config = dict(
    head_dim=32,
    norm_eps=1e-06,
    positions='rope',
    rope_fraction=0.5,
    qk_norm=False,
    tie_embeddings=False,
    init_std_o=0.0,
    init_std_down=0.0,
    beta1=0.93,
    decay_shape='linear',
    batch_tokens=[8192, 16384, 32768, 65536],
    doc_mask=True,
    dataset='wikipedia_en',
)
Each number is 500 + 40 x the weight over its row's rms, rounded and kept within 0 to 999. Layers, rows and columns count from 0. Numbers have three digits each. The size before them is the row's rms in percent of the matrix's.

# o: layer 3 attention output (transposed), 64x64, rms 0.117, rows 61-63, columns 0-63
# v: layer 3 attention value, 64x64, rms 0.139, rows 62-63, columns 0-63
# up: layer 3 MLP up, 256x64, rms 0.183, rows 0-97, columns 0-63
# down: layer 3 MLP down (transposed), 256x64, rms 0.141, rows 0-96, columns 0-63
o61 080:587476513401478523465496486420550470486508502522497510520514523544552503498505480509415441493378450556527530530512513489514482518535443508535468550459578484504519504529465534527544512424484497
v62 098:454431498539491527534516445483447504487449438460561459426527522467507455493527556496491436477444473496531510496505611588531475524568489516482554482500519526485543486530466544541467544500469431
o62 083:528533560468546522457539591436436533493502577452490525540473470519526465446503414564456473519428444435500525465474535551537488540518450545496510498538519514489459514483501451536518462539457523
v63 088:481425559473513465492512505475586460457487542512503486478475470553426461471509547525517451470501495467479446554512487555583493526488529453560439501507551575490489544458531463512472460451593525
o63 075:509460507541392550500581564463544574392463418438489488492495499490456475528469545508521487514552501448493433473480479475509518504483500517552540498500498456542522536510462536492574527528482525
up0 087:439542471521493560476507498502504489464555522589434474504528490456529563507526487451511508425506452511487508555467481591547452491527550537519569500529476457496530535584451528441528522436457512
down0 089:481511503612458456416568448519547522491528411473523477488470525514544495527523520475546500468454469481519417477485533514450467441473470503512526502487474522531519546541532498563499520600502433
up1 104:520432474540443496557450484601508447493496534511526470471484521518458537430580506388537488527538512514474517464456494501484499555496539546540508542431478430501509510464528456483484541547546539
down1 098:509548488556524464465474567415510511601507535507471466464550514491545516522473512577436426484470526485478458520533518472463457497504478512452494540542544470452520427481437514547531548553479438
up2 091:425501576538499519630483506520529562524592502486514476498555491415506457543530519519514505509491516584513474541513491453530527436490443529484508471477508570539484470474508539436469545496521503
down2 090:464511520505548482536513476488512484479443530549561590425471538542513553486416528499474481494516541440426546507489456540486457517483440535480477508503458486457564409576452524504545499549506487
up3 110:447545583533545519468521473498539445535475494591507435496487511476548474502574531512476543532483499524471499567499528515592455543513544489445529439532484545506558475424463486430494500446490483
down3 097:463463468472561525487543550490505541524446519505500511478489512481509498505589551468469500501474534569451535483444455555584515515556496454518541432527398538469562463465453442432507492517527495
up4 097:497493460509507529516500457526600526545422427492568549496439589597501594517471504508520538497539483480508541473511496545457498551531555469494484476480503543522471555470530446477538455490498498
down4 104:484468632482449447484524534480550598536530556501504439481475488543492509500490460483555483506493598448479454514583505538500512442522476454489489454432477508488524491460545547483512470496517499
up5 108:466513514480562508471445451486504478491526494553521482509501484446564432506528422531486475442409474475523570489563479488531488391487488523539508565506502437481454464478500450511456482511498593
down5 104:531519551550466558439576523438463477434532476548477539522561536557478466517544502502463518463485533541516530489467490473508599425519444472490504572502461413488522481442501443480482490507478486
up6 100:515541512523499485481495518411506510479531476582579442507585514506500504517450527522515511482489428519467603462522501540531540465493498407496492461512470490498417590444449509512532456510512510
down6 114:476605565497497522526549538513537426485501475552501427492516486550558480464472509497496493543428500523492527403431552555465501517488445461456564474484511475444489525544462509485489509542462559
up7 102:539509480487469515527391517527543512499513522571506482475459516517455574525527476488437462492455515536552547521458545555521468503533478544490492448466491534506552557563440451447572414522533523
down7 099:542454429477506423521487510505505525488468445445519573475551447448487511523579501527541454543637455464539449489555519498439508458486519505549468487524526481482574510497501503478468526524520475
up8 093:544431506510486496457386482490477482511467488427511506444481466478512455566562520501492552494512417522519458519413522486454487443549456550537466490434470501494485552499449438478484525560531496
down8 079:488543478458501608518536513462493463487500522489449491550536459535515534484460471519534530553465507444424446464480551522430581518430501464578535500479496543512427500549497440478494470560516485
up9 106:529489531496511489493494416492520584501558456560535432530484491390500462512598528518483457480401528497539551494497508454504540500459540578482503535431498509492459543494499489519468515555496484
down9 094:511535497509488498486526487511464470504480445572550442523504541433519528483528482523487481472527507495527486503438499495517595479499542473428540535397429498526503472521482498469578631439493514
up10 106:521508455582549461466483404429472525537444545525562438429547425492529501439498521458537479485517512527497463521502525487523497489461561489488498532474484521511509514464514509417434426509544453
down10 100:512530412562542498509530462428477519534558545447471504517497512534548563428418515481528540475477556479535429485492513537562483485499582538433499490468535533488530486496498465463433444499524463
up11 094:472523548485457548502536443528532500573507518491587468527500479546571520478583483496487486513477524522455524513518466399468494448525534586469462488459527388528498482527475512498485500565557501
down11 089:537463508456544488462456575451522492506517458566530537468506573520473478474451542497489452516460498542505509479489526572517458432448450461551509508531489560420496555506487487539505443473433593
up12 095:521510473551512522545472509497444539541554494471558491467515577468489533572414517527487583515570557486487546497459458537487582534513587528498497498476500442500500465470509429535498528465480434
down12 079:558507564496476498504573497517470478516397454467479548523460561466480458562568464445507483531507436488449508497522507478473559511502469475506400481490522446521534470454530536554581506491536539
up13 106:428495535520501451484443475506425534534500565506523501546461515567555493477541490477564482455542468541450520542570554420530407420510501505490489529515479514518508544505437478473446485553479514
down13 108:442460493542523434454455470554491490529496469567511502544540475562557506496473580485490530406510442556517568455510495483550468481555533473544462478498493474501475538556475467411498494509492574
up14 097:492470526448404507486537513493524505524514529525531388611497418501557483500587520590469434501419484515517548527485489499547503471523492542479498544487484486531464511470506539479545495504514519
down14 087:523550503540445446502444529500482514435523487491542483460453532494465622496531501534495445455534491476479555543415482506441487463491552525562557487549495451557462515557457532487471526516489441
up15 090:562462486461523499494517466530516531522512478567517470515558474509457533491493487449385426502528455509533547491495443450467590481493505477500564531499494537527551416474503484563574505500504421
down15 099:540463489491489437534533479408549508518502500490477419549509498448514465448478503421485521509486493429569524525550492481512470501571553417458532518593483554498546533485489482569510451521518526
up16 093:445504477567569505460508476486510462558543499557519444529490474444518479518570486503504494477491507441553474532512481494527607474439505445425557542534460559552473411465479535489473516476472486
down16 085:490500503458559490546511472493531534562547481474501429477451576550519525537562475521554473538434517441445463429517534450538534511525499458489487480555481537493540380476470489466485526446493534
up17 093:476488495534503509521435474459465530565420438526486538499505573471543468497546468501585497523503541562471510599528496484475499519515512470487452569400518535482585525528480551495497484461510454
down17 089:475528607517510538580469483505486538595476529475496476529471447503460522497445469481536449412559501528522448528482438521495513556497498558540476516503441493500517470473560428442536458499472528
up18 078:508488450532506504577506470528427566532588557519487504518555534525444537528558524450515484459515461512529509453532524523477536467568514474456532555481502563592508451493434523507486440518441513
down18 077:504495480482532510537456454503410540526445542479533534513548501471499480554507521431449497448504495523487521433558487487548481464477488517473566555496469588574546484375471475503507539491473535
up19 107:470509468490494497559518461505493490480489472559582460484540554493552491513519529539528481464486487480544484484568491540537537515461588507528507472502451430576557488401532552544537536412464459
down19 109:514480484528497481509411470503475483550542439500481500519574530463482502508578500466603478584511504507389611510518542500478519469501488523499452525506521444515456544441490503466452514491466499
up20 102:522531522529442534511527421491482544574490483519516553559538520560551504525481546488458468492511467510531519433499518536498489471535467404437556478535506513607583517467445488521551503493547512
down20 099:529485460483479484430510502539542544558504526443524519568539520519435512510468497568418489434533536493454553462553468517520476497448520467525500443445558493552554527431501447486452531557497445
up21 113:590509539378517475544520459467536483484527478549491514549501495467518475446496489480484474540439482523523576453501512494529513539481508470485499549508485588590485475423485496525572452527439499
down21 144:517476484452468488491512474452526466504507545543522466567499493451528452528495493401454559554479442468605525517494538498487533450446495444547497516547465568516532499471477472513573458485490591
up22 109:553480542533527484507445500545464543489478516541490505478519527516478499411511463495506430521442450572454527601505553513568422463511524420487500516488494569471561567534480452499502521537520471
down22 121:513523539558541464503467448494530521483478475487497507512455461524594546453527469483492497545489453552451518541436565507481519518502519432486389576493512578505510536451448434449479506501556499
up23 106:477468511566467598535486551549529556487487511534513502457482453477507514537536498517550454466394499543551507529537509573449523480539543571532456525446474476501499539512490531464475552515567432
down23 093:478489432492460462485507479529530514501601487535389542494524505527521474454500493536564578432529534530436467493520585516437551462540518519554476511456517528492467526516448465511451465453501517
up24 108:511497518526491494474507458438555496566512507557568495564478443539585531515538497507467522483504471481421501503513505493535505512549569548562539444517574509557554593497459493480543455481564502
down24 103:557525500516482481483463447503494483515512495501510496524519492551477533454526481493468477494491561517490593466384471547518494516540510558469482506535385502540504557431466467517601518415481500
up25 091:450515518472555400461466509597518471532421584508511527490543541559435536504493557471511562434539450537535513539495529492531476534474474483504479536515491568486478496440470490448467523502532534
down25 092:472507448508556488479453467524424483549489505452475523502526453572479476501559510439525535456524528447453495523513547508538484541481439493467554429559467558517528574419567448475474537518529527
up26 113:506509516560448489497521559519466486459546509587534486588527486518484516486481501544515519475454461508534546469429478501494533472468569495505501575476464536478401590474488540577484441453533515
down26 104:554556519529490484515534549490564458455535483554544470541533495483511516506494444507443542480453470485470551442508493497447443525503556515443513565471535497437449551459471531568424515403497523
up27 110:556498508455504515505555478465470510551491461531525482556478509471454483550504536482392514466453524497528523517524495595547521502447501442411511512580430511586551452487468533519539483464508524
down27 107:435536448516586513451434507510463527478556476483477499483549510489494429529490557516534515499495522470519519515529495472460509486531574564508524430455532496388511531505469562492486512402486570
up28 098:552458540505557467447473498493426451565446559531484532518540478483481533472453487483517498442544421538544518611492563476548476553463519447532487515485531548447504463535494472496495522474550453
down28 093:500410514513567533493467508495466395502510496474465556467505509530482550499555514548513457515511552482485455503476500446493462468529519452443490551417502478485598565515532587483512532478553471
up29 103:496475554436527499484449488445467557532545525502511527494494476442523440473473508507470581436422500556564526474541466569534472464498506515511497429528397560500462517540480537490487485524507576
down29 113:465479537530504500522528536467521526522490544546467530506505518599506434474520518422445484469482558498497521433618468512520507453472457508514485587534511530521472457403489478435513472463542510
up30 091:564451500572523538537484491570449479562484522535491569498522549537526489515479515542528502492447518531573514590510505524487498450436483409480521533441552562517488533489535486509496531542581537
down30 076:487464525574509514512461482550436440582460513517522502501557480548471450584477484515526510484445487503506500525546514521482424525476465456493465519376538549479511462456536451528542495559544472
up31 103:481466448533486555505491552460453454458554506473430610513497535459518489458449413502476485495426430519538438503491495534504491440505501505517464538499451451516474508519466468497532585484443545
down31 119:438509563498533523556545566523485552570511551533443531552529492446423492503498447539479474499411480434479536480402458496480470512477509554481502476425518490513514503474547525465534471517557514
up32 111:470451456550483466467427564489506437508535578519453469423453460458457488496495459418534463439523477509485487470484567550575456489496523508501429552516506527486515567530465493475516441472523486
down32 129:462479479498462470497545554440537519464515474527460512478542500462476521530580508477547510506567518526505463504477625497414514419475461557464466501453486506484482547468520570485549544463548444
up33 087:473472515515501520403497515475591519456483510521503508462527510562525422523491587447467516491558465579477532551503493526584450450495526509529510527541423486520531569448483527478504447504539480
down33 079:444506484512445550470492574440446500500573569421492490511420481490556533545492502568536444567457543475506405514494519477457536478454466495496563479503475537461489491537489532537540480528479520
up34 108:486488503514607409463455429515484461499456510522475461472490537481412519528462548438478525541528581520528451515491551498501518505520515566518517512423492542502466444480510498441528441437523482
down34 095:558448479502534540510561458538468552473547432493436508485507480457466430531492489485497460516538538506466427488442467491557539539513497487523607463483525506555535548541572483462444443462529504
up35 107:458525473492486476471549565510435517527509571486460530565520486513517546468375521474549519470478502507556538381568458461514488499451508497466469482541497517504426504458470491553534525530527510
down35 098:556492529507524591518498528497514527419545486465495534497493490500514473452528564459506510594525448542534504501471472398465531534557535418514455520435506487521435489434513490524463525428485478
up36 110:477476516485499528486540423509473488503499561485497463501390486496588561518544504515473406483535473561451504451543486534554471515500584496517460581459481496539482498491505491416447479486466533
down36 089:408502503453485531549557381514533503570471574476407491492481519480517475483465533526434483517411541487506551521502545517549521536508507469504546457476535436456524524501507569500504488496493497
up37 105:503509554487489530479518405503483510486470509494459462539498499426488512510532494517451412544427430529482485564536496635507469461458512483530508440525513484492522478481433475434550536462516472
down37 098:507549581481527549501500493533496514459459499502543468427545547492515451526442522394534533413466520477508518442485485484517576472482479497524423508445531556566478501466481528594502485513493520
up38 094:479447519536495513554442506561434487487504477545476495538549554535558515568518543509493486456502458529475541509511459572485411519530413454560465479476535554473455500497449510461423550493495547
down38 085:515473520489484493507551523570504459504435537456506526540481565447505516603443433516523480475568507531491519546424528477534483478483490547438501441391551482536494510512476491513555468489434520
up39 092:502566538570486511512562501541529523558554525411540473581447498485537480517522496443432475484444537539537491570474505469520507509499561428501478537466456473519564478493470501588480512529516460
down39 081:485469504449456548501492536484492533466475508531465506492456528536521550535510536458482572497552466547341553525509445546478480502495457496523457518489527474479433488547491560495472460543572560
up40 107:497536501463493548433455523491529444509475569546545490510506460548538526451461482449447442430470471464546538455555492478536500418555549499500543520524416470550513544568545466473514462514511531
down40 111:535504446515437543480544416448553590514565476535567457501514503474592491419481498492524437498492469517533515442507583489513524506476500518552486468488486495456544503480507465515494520465408531
up41 090:518521509512524581548518453523544513604515503509564473539534524520536519541558511507518515442543493500504513532538508464504549500543516488474590567448551429553493519541476565506570567485518547
down41 077:516536453524480514631509449550474474580531527508470483503521466467541492561501434472433502397493472471539542513465445512479512486515510493478533541426512458549488491488503536470581547473489491
up42 105:505497516557474482435477472459506552450531468569468440505494493515481540456506454552495508597469510524573477538446465498506440493495547625517470534488526567499430544493499496575484506507507518
down42 106:480513486525540457485511482503476497418511475559457493529466528559553509491462457506505494549381496483467470545446476521514476495422554506529505516468524584495451613529495521498434488520567529
up43 077:509516536492541509610449503522476523526534423495551457464575504483551530553508507545561405492440489543482477569468485497501524455484500505548505461453578571453496543495446533495514489494524523
down43 076:481512478523463549424550579463549500544470600546477549490457468446489538496504485425521559475519507469488453458505503454462481543478431500484505497560549464504464505577593461498475493531511500
up44 081:458512458541512522495536512520535474552532566509507521548571542529478487539497524508516545478506505522549490442489538558564513532501497566527556508531545612523504528419533539516520617526514546
down44 068:445489458539442478532477465552473480517539541466454475512498554524499475532451460469509522508506484488525499392535505510486509512460516514491505506492511603564499539356544495532505597478510478
up45 090:509561476487552607495563453490484495601480461524524476519538455414522510418437493491460488535494511438535516514480501447481480494500494464461517560463551550528456500550559487534529501477479556
down45 073:515570499418500496564456551593532531476489414471507519504527469527515514512583488492518516463507511536547483521525459415465507474473527486504512501510564438501508493434467420475441533430544520
up46 086:454432446536516485480489498465473539508475535506521570473475526546440506529493449349519505521486525515488527504514520456492496444455511411489549459501499547553547511502519472461580497573474480
down46 087:502466484437484478518476512513450480502494516472514550451506466458475487446582581592479520525395464536505459484517581513560487495493499559480521476491438436506532541518566517576535456505493486
up47 093:400509492438451452515540497483487526489474490487489409562449464468526478522544483472448477522452519555476554449572512490510486481444473500463447531504464560629489482534531514506483478515531531
down47 087:520496511483592539490427503571525477501565451481524559475484567441543507492544515532454418510522436445442516476517499453538450503548558519513452553518523475460470482500486519491461542503416470
up48 098:482520448501560471454518466508457465507489456433483465477488502521598505484532544431471539549526470462507481483502475474489510566498556526501538565541443506532538520469450563565553543414443454
down48 108:531529454434463492406530524529497504462551469520511357542497513469531532536498488542461448516521494488443506409513495583535479565504513514466493480487508484490521440521534533496515574476513544
up49 095:515466503490487528492491495468426600464459502527515498530437491500483531524431495423491506475457430477509502464510421471495443482525511515571548529496577473569499578464476533542533482547467576
down49 101:497527475487478572551473440529387542468450493460494503516402510522486505503506470426493564533434512486489508473487492544477440579554551533519532522468484437506480574522509503493553493564513504
up50 097:469488521514450512515481433494465543553595449554604535488534471512536440463421501542528473449505490486560463557470487493526471465519534440516532445451481538543492550472486542501510429489468513
down50 102:495476486459505543523462419505463507515515482569431471526565471534512454431415496531560548495494536519559551518506533486441473481500550496539434477431445509545578484528513541515531491474472432
up51 097:482485555528509513491511414541483520473488429537519429461511471498524558519565469478443472548529545496463563573497532588487466532514522495547531492474551555497500525442580434454534517553493522
down51 078:497499533473477528464522435488534490532518479498475469480460525581526519398429526483496521586511545527466499440505482541627510498527517453494562520452485477501522488454408496523558458481509484
up52 115:493470429557474474527449475472491445470509442501497426449439564547443470515520586447471454461526481515467473499519499524528402496518530473486523493571531523486573551434506516527531537460512467
down52 114:536550517529458446488520500514571427514535406519561545521473462443486531531559513519470522504513462539569526497546473466522534518500478502465478453472484601468481520567461459474446530461430463
up53 091:580455504486588536483472440460445543493529474518503477484510559510529482525520549530484559482540470563586477486570467499507451534528484449545489514422494531507435515484470536497503413442465533
down53 097:480414452484526479510513498506485497576502525487625455494565488505497498501507470514477523479496473466497512501469436511508590439477489605471493570526497520462536483503518447433562447562494511
up54 096:529530499520559503541497492445428560524509479501520472542507496439576452484572496535469490430439522523477505504497508387505487486520489461427578526433456530500513480527476525531467565439456489
down54 081:473507421503576464505583425474490495544498529448463526478517478463464478547519491548512411516510536489497502495467498427495501517588520524429522523559431484550471456512467506521464549584505503
up55 087:476407520515519517556523501491440497450588509570470474544512505457496537527523499497540449520512455568537519507477474510549522538491467480533535578514498553500431536452585505582509568537471512
down55 091:559548562459524523505520489531539567502532541453575486438487567511479524490521491538518475501510491447400515478515474473468462475455558468554424543502522442470478500509451573500446555457450521
up56 108:556542470489481473547449570518433554504482539418506514554529487513577509518421461488589503429486487486491539458519438460459479493505507472476483521472505478509476562523397517458514548489512544
down56 105:510451626531489457448435465504494547461507510450487548626525428526521497504512489469477477518529497544468534531507442494478442522480544462574502520495481529569504483457476503455469502470522545
up57 112:442516461565513480454527473419443462559537512527456538564454476435497491510478500533423538509487554494569481519521471524530408527465478489511534547530465511484498412462515455495515539425469505
down57 094:446532500465496563473527504439502432521526496499599477456449448461496475536513501488537532568490528404430531540450504567522469515473482471546529527572519567502505460439488566525478475487511504
up58 111:445464473515441554527544498509553435497521489489564505499539448457494469485581423525444465430544516520483506526422442501490487457473507518462590480484506463500474495529494490504562526401508553
down58 105:484480441475503482451512444483488494500498528483504542517554491477461535552551490473499530494501483534450490522398550523500526521498510446544587409521474512507508395491503542500524425589517581
up59 101:529482477451474387497505534447498467538507549525543513466578536521510450507484490447491599431513486531451521517539538433496482541499501533544517458502392537542536522511499499477536454479455543
down59 094:544448478441464443477426536500534519567499471530568515529529512513499480474497580452466566484535543492483514494590440455513489514540491480522504552461478439528510579494491556428434500448483503
up60 101:539477478571506527495565451557608487531542481495486477498516521496511474516639537496486501455403525495535450561474495529533515475450534519496464500454527527466459511476499557521513502441546466
down60 096:453459496485445513438459510448464498459426507526531513513445508531482598465486568533476448610525513519532527539581505429431498524526482483489531525538498507575473554491496498519485468502504449
up61 120:510552528524531529509496523583513501595522569521529558555513516546524534509536487524570543522510519542505543546518534530561491481521518509552485567481533577549524516542546467501483513599557558
down61 089:486515495530507523535474469543439480592502567521471536548487460515496491512483428491545512482477473510478551515490500487530452463481504493474446498402444567584512520448553413520463475571565486
up62 075:534457565525524456458512550541487503526476473556533510540620495489459499557560507453517482545511486512469570478527576519528572475490516526517528467528515477559498520465413449514435462490559520
down62 093:626514503533478532451529589482492509521517543461508513503431488505440466514560467501518485556559450494438492474511539457473512524467470489528558484482549438445505493517531540434502469475422552
up63 079:515490541521530525455505445538534496493524398556502477522564522452530481546490437509458575506565510435505542516542435385578491517521466546472513501538490532493504536494496519535516463439457510
down63 086:526469512471487576486493512455522549442445576427562492485508463488534519443521500514531454514564579454514500455464462490505569488449483482504502440508500482429502464574529441556509526573531478
up64 097:474488476548554502522446496461487541557475489575576537431573524450412514448478532495464545484524454523477484516439490432543481455490556495534531525518512443478495537523491495472505424481584506
down64 093:462465497486456427564582490538504472496506470524571495505539462479538472465465496487539509466469521521557505442525480561542464530510537451477449563541410524483533522566399516485557453473492502
up65 105:499484461511514541482511476519433562506511564570509485590472523453574482507538516500530474438431488480518482513579468479474503446536518544510495518457431480580494450502523507501447495522385479
down65 102:542540504549478505530489572483448445533542453517445543488492583402530479506499452453588517475448439534528514543483534482533457495545492565443504485503506456565450462486483502483475539509447536
up66 098:492479484469459527479416528532525549499458491568488503528529525449439459502533429527449549499475510470484549534460534591631482523466474529479513510541516473556474455478498483498466469426479544
down66 102:525455505515540496509558507542547442541555468529522477506492498509491395466545522468567485468529538348533499417474484517506507537478511447550541485465475578496511512509503474509498443489520468
up67 124:488482510481515518502440497497499465501513495542585508517577514499559482510494474495457466469429515534458572453527419497505472366501470491528483561504484425480506470471490457540426456545550531
down67 182:511436527505526509429525530501511463405507456544594513530555530533550471541486485513496475482483543559485548465564472469481539406528458493520495573522483423444522460481478460524519439517477514
up68 122:444462491488480510454539441536455396566450534492491509530459509477529523541550537497441498425470493446549427531560564529509480479464477498505514516509496455501513480474587412466528514457533518
down68 108:515542517444555501456510580509475486409488578501492472538486502478508502531524431432425486482501537485494476598543517512442507535446524473544489475516489497533507415498579540514489518532522424
up69 088:428479505505513548464510523514536466502552480545511534504476502501448498458509410494525502482438530521463511513444510522484443538549508521566511471489489519537424532435533469607400472495472585
down69 090:509502530485467507516487445553533596467496469543481485506520485525544569515478467502540521488561460552485490443414488453478549415564496442566465450571518473460507502526545532425494484473456501
up70 096:515471430498545462440482508504559472603542514507578494502545470509499564504512529467514479451539527527522564541503509495495590530461576469444567532524489548507499522533473553505559474479575495
down70 086:483489466501515508498464471578518410542495525545488481460530549545455537472514450442475484451514482533576516479462442506561547480497533501532484509436528530578508487391499510518566457429517524
up71 099:521508519457508470496505423374530515511528557513535426529482496530525517520464565454482567526533515510472546528486510487527478506511496468559454574558428582596528488500474510484465473473481495
down71 102:526503519472512439540522451445528503500456539459447524507491536450512531441478547500547463560516483503467462530434516476552525524519459483543468463508589480424500456518499436452503550529548616
up72 103:488486516518466481503521425489494452445540496492567455428532438524413491473478431474461412501511509540443504571472477498457491470505441560526498506494502485523412495462428433530550480484511509
down72 089:457501489562505585504506446534482488472468443551475548547565505487465477483487528500426549477570440481483500477496514557501479497558476443541502538532385451471464490523452553518530450510494562
up73 096:544484529544579518443510574491491443579502440559522489489486575459473520500520523542506514514506534542517460558465431523537533535477518458479498497422516572482431479448467494439458454452527498
down73 097:500385494540460494458494521503485497521481552485543469581542608471479537494523498457538545512477493512484518499424485466444525514510503487553541506502516547502480514475552477415503523484379461
up74 104:552515471531559491473540433518456569498461473509501459562519476472460563474446508514472492500409504529610548506529449559539475572462470440488538488471492574483501565506519469517533464501501499
down74 095:445525468528432525462477420503443523473584465514457548512504475515566577399549549498555450501446505524552511504514464529562520493554475472552442503555495485492526485476444522519493484486509458
up75 094:422489510460612531407469529526507524438493529493449456469491516523493405516554472488525536482457573487543495477450465544492502501518538542423466441476464504509509502426489488474523500498470444
down75 092:542463484476560528530542508473494507458466434432428511618482523517529490501524457428514476406482539531471511513547534450583503480469554512526496497517547478427524459470497470489529510550519544
up76 100:518498493453459524534445491538545516523450466422491552486486512449451489482457461399481492477433482516501476491493493516478527486493525545571571419501505388512512477488425485503543560457544482
down76 098:510583402453554482497504499486495520443456470491594452507445502544594513478497446467489484508514495494458504562504564508462517563446493528515475505561534476517513499497453415519484470531572505
up77 099:550527425517521474487500492554525487504584449526514440544589483478515421483562511477482510518459527495480454476522490523535548515535510502449522494492420541619438444562501478516506500481534531
down77 108:505496517467519506454529449475418465493546499458546489525577502534455457497555435468473484462498537453497472485552446485562467484462545493468555457555446561610488523492453523548489534502543549
up78 103:477462513520479485372488511549506466460542473563511471491480459523483461493493490499513505508530495463523592450439496468473503488476494504429471491460505522502387586431507519571529519536559528
down78 107:522459506508475509486519530555480541464489515540526453549499455464493527461505498389411553435572497494443531508448571523482490550557478494515544549479489546474481498549526414499443500501441536
up79 104:502528498505534523475464475389462564512527523548504454537504477478502483488472453510429483446431471484466587516539519412518459478484458487552484581488494492488467474496452429596464486506483481
down79 107:515514453536511476419536466477450569516459554506449498564449482453470541437502500538541512426524546463485511536597470448505515475531484492507582508525522504544512460514481517551496494497509388
up80 100:452533471513497493529508580465524501488508542491478542504524455535575462486541394494553491473544472545527529481479433382432507494537512460456522530488451474551484489505441532468469574531466507
down80 086:501506525469495475505425456552478452497458498497549527462499501504512574483490502487433478522444468530484502510570525553537482540492484631539447529550574427477526510446556465494524468460496436
up81 117:496516515562471514545463488380480536487577526604478503494451484451526442521575489525466433465464508498468472543532478442536484450500542489546529508503453530526502520483448559471494497473431478
down81 094:535474507479458510425506494425530512432512501508558561450496548438496436457592516536484475442547516494514525526541518489581504473475519543540535499454459471552457526531401491502546523471463488
up82 099:517478539488492554503496488474510516526472510418502488494550507404421457485401535485469464540423545506531458532529460497502549562483517542517421548477475519519452420497482433506499468458512452
down82 111:461407499500574474479554537501553526529474591498551559488577522467464454499440466528508518535498519450570490475479520427501567517506523531448412516501500489483476423496484508529473519489489449
up83 097:452456475486513500495484528468484478524476469518544517541514579590516522575479446549466542496443493464505518505476479508441431536517467576535482407515583549466455526449545527543528505438516510
down83 119:431388475487450522505507490487493496519464492555448532525513481421486586591538501456482574466480501527504493522537482481447547451551487461577556473513540501459461551509536502522515476488453530
up84 103:480528507531531521435482433547501475526465479473540448458536543593567538491546582489495550511494466533471497546520537438547514441517541470508444472443419461530549512432500471499473490489508441
down84 142:478373463524456467404510482473466482470553429504534522509537522547527554481528494490579532490503525513443497498540526535528534467466431536537472527532566555545489555471467481504463467536471467
up85 135:483485445443479521486554442510484408525480466441506508511558484545494519425489399519523455462580526519502546563468504477489480546554467407480519518455510473549509497493500481528583532478483476
down85 170:537425531457468494480521449448499519465543493485506574514501519495544525484507484548475507530442503567552481529561515449511564487510408428533512524389506491558477502488444488493568468474561473
up86 098:428408469481531495510572488456522549450543526585491442491558543474495445500525519449478493444498455544488499522541536509527472541463535530571486537561505582505546508503488522498568531452475535
down86 099:458484500555538458528516546507499487518527528513393397550530556434434481512549559498467485482555500483570533505482508490485465530494472487434487522504417561510511507473495493496545569417491494
up87 084:476523465548524517393514502480507498515508453576462517446444615493434470510511513440408513538494511510505512493518436571460499516497507533483545539459511507501535551492552543495482495416478468
down87 090:525503604522456467529482581565492520507452588509554467440438454470512569515502516468444499448467525469486502474505491489536490447498476518472561532461493516557431487458553470539498449465513550
up88 111:500526532475481499461537463519465475578527519518494500427541457511503502489536529488449508502537536543526522567530549450512486456514531501422529526478457498501604478546481447439550599524584455
down88 115:459446520525485439537469503494422514579516459498554484538507491537488535476501461455455559464529501523495499534566462503548494463523444529437542582539386539494512488461464429505552511492521533
up89 108:426498550474475464448462465454442473487493466571467508552469484452492507458541514534431526528453531476513435557466478560523465483488478509466539458467461527523557460487459423469457516410553533
down89 117:441451531488520538492484583476481451499534516527575502533473518498439495489551488496471485469500501621523473485505423534504495497441495465428579481452501512448516423547471578519512509534483547
up90 104:528541500540474571595496506570530541542491558498544543534606553526516533582498554508543487481496518536523525501557518563526531490550492514541554517487544545543550507496458534479544556508531501
down90 080:526523492491436513589448458533450536515484539464533483552582513468515496536447469451482505433455458523516552457540492563499463474515489514497471455440526516585519513435476449457560568514536488
up91 114:496451476486494425535504459538495501465481435536507472431508543507542541498568583422493523529524568522436437464515501565597475471522574519568544505470465519486510528484485516451488513476533510
down91 100:402466476499481474555519432518484500539500522534546422481526520478528588582480520437529479511474480542467463394498503492544502499469539476531536557502493518420499521475474496518505537429532557
up92 101:523524537484473498510447468457514517493528546495525559494538467456596472475453518474502548458472560474558433563516560517512477463581500598589496496485515520527441512565443480499530471494523522
down92 084:505469536524490493478385474511455515444477560476499539506514475534563482483482514366535518462498531468524470564443484518519526580559450580480484500577519460483517512512512497519509443527489514
up93 092:443547518541470418489501595494439489479492521466455536498506458491504482440480407473556556526511454486462471498458516415484511469484517526502494514488479517479424566488489463597460559535516517
down93 107:489487512457552506511542433530579523511444468469479439410533525497483472619557562516501421515454479508524482551551491538444525540499477436541519487498526485505498429500555541494486467504483478
up94 085:573490456528548531538519489483596587570539520485574477557502498505530495509499544505529536505508508480503506483516430506561515479459532484495521556534469560568448546503473456490485428414519551
down94 104:548550481533468502497517439465562511536520519434441525526506435521481592542473422461533487508454516448488481536507459444529564469458625479547511488526481539524454516492505483448494490488547523
up95 107:530557540468533540508528484454397527516540499557519512547539435465480421578494529529471492502468454557457566522571513494495497497508511538499479522523528557577559529530467465439480499452453468
down95 096:481560420471522489441482527457505559478456433515504552503500535445533488535496531538454530441593528499499436540452523481564473524526452468464438553452535473492467511517527500522456538528546578
up96 118:480507521487536478541503483501508544542535477513502473593497536403525466517537481573499546467430523494546436545504471470481483458490457510486528505453473496490366502525468592471473542451471528
down96 092:450574490463542474552482522528494447512577458488530494450518521483467541477460487566554520531448551484464526509521485479506464526523526553439545577473547522462502384442446445490505514512514451
up97 092:450527487516527500515529488552558516537494483504528442488484488575505492546557502564496492520467474545546502457447484478494558481478509619419513458446599504590493509464465534528533542521504463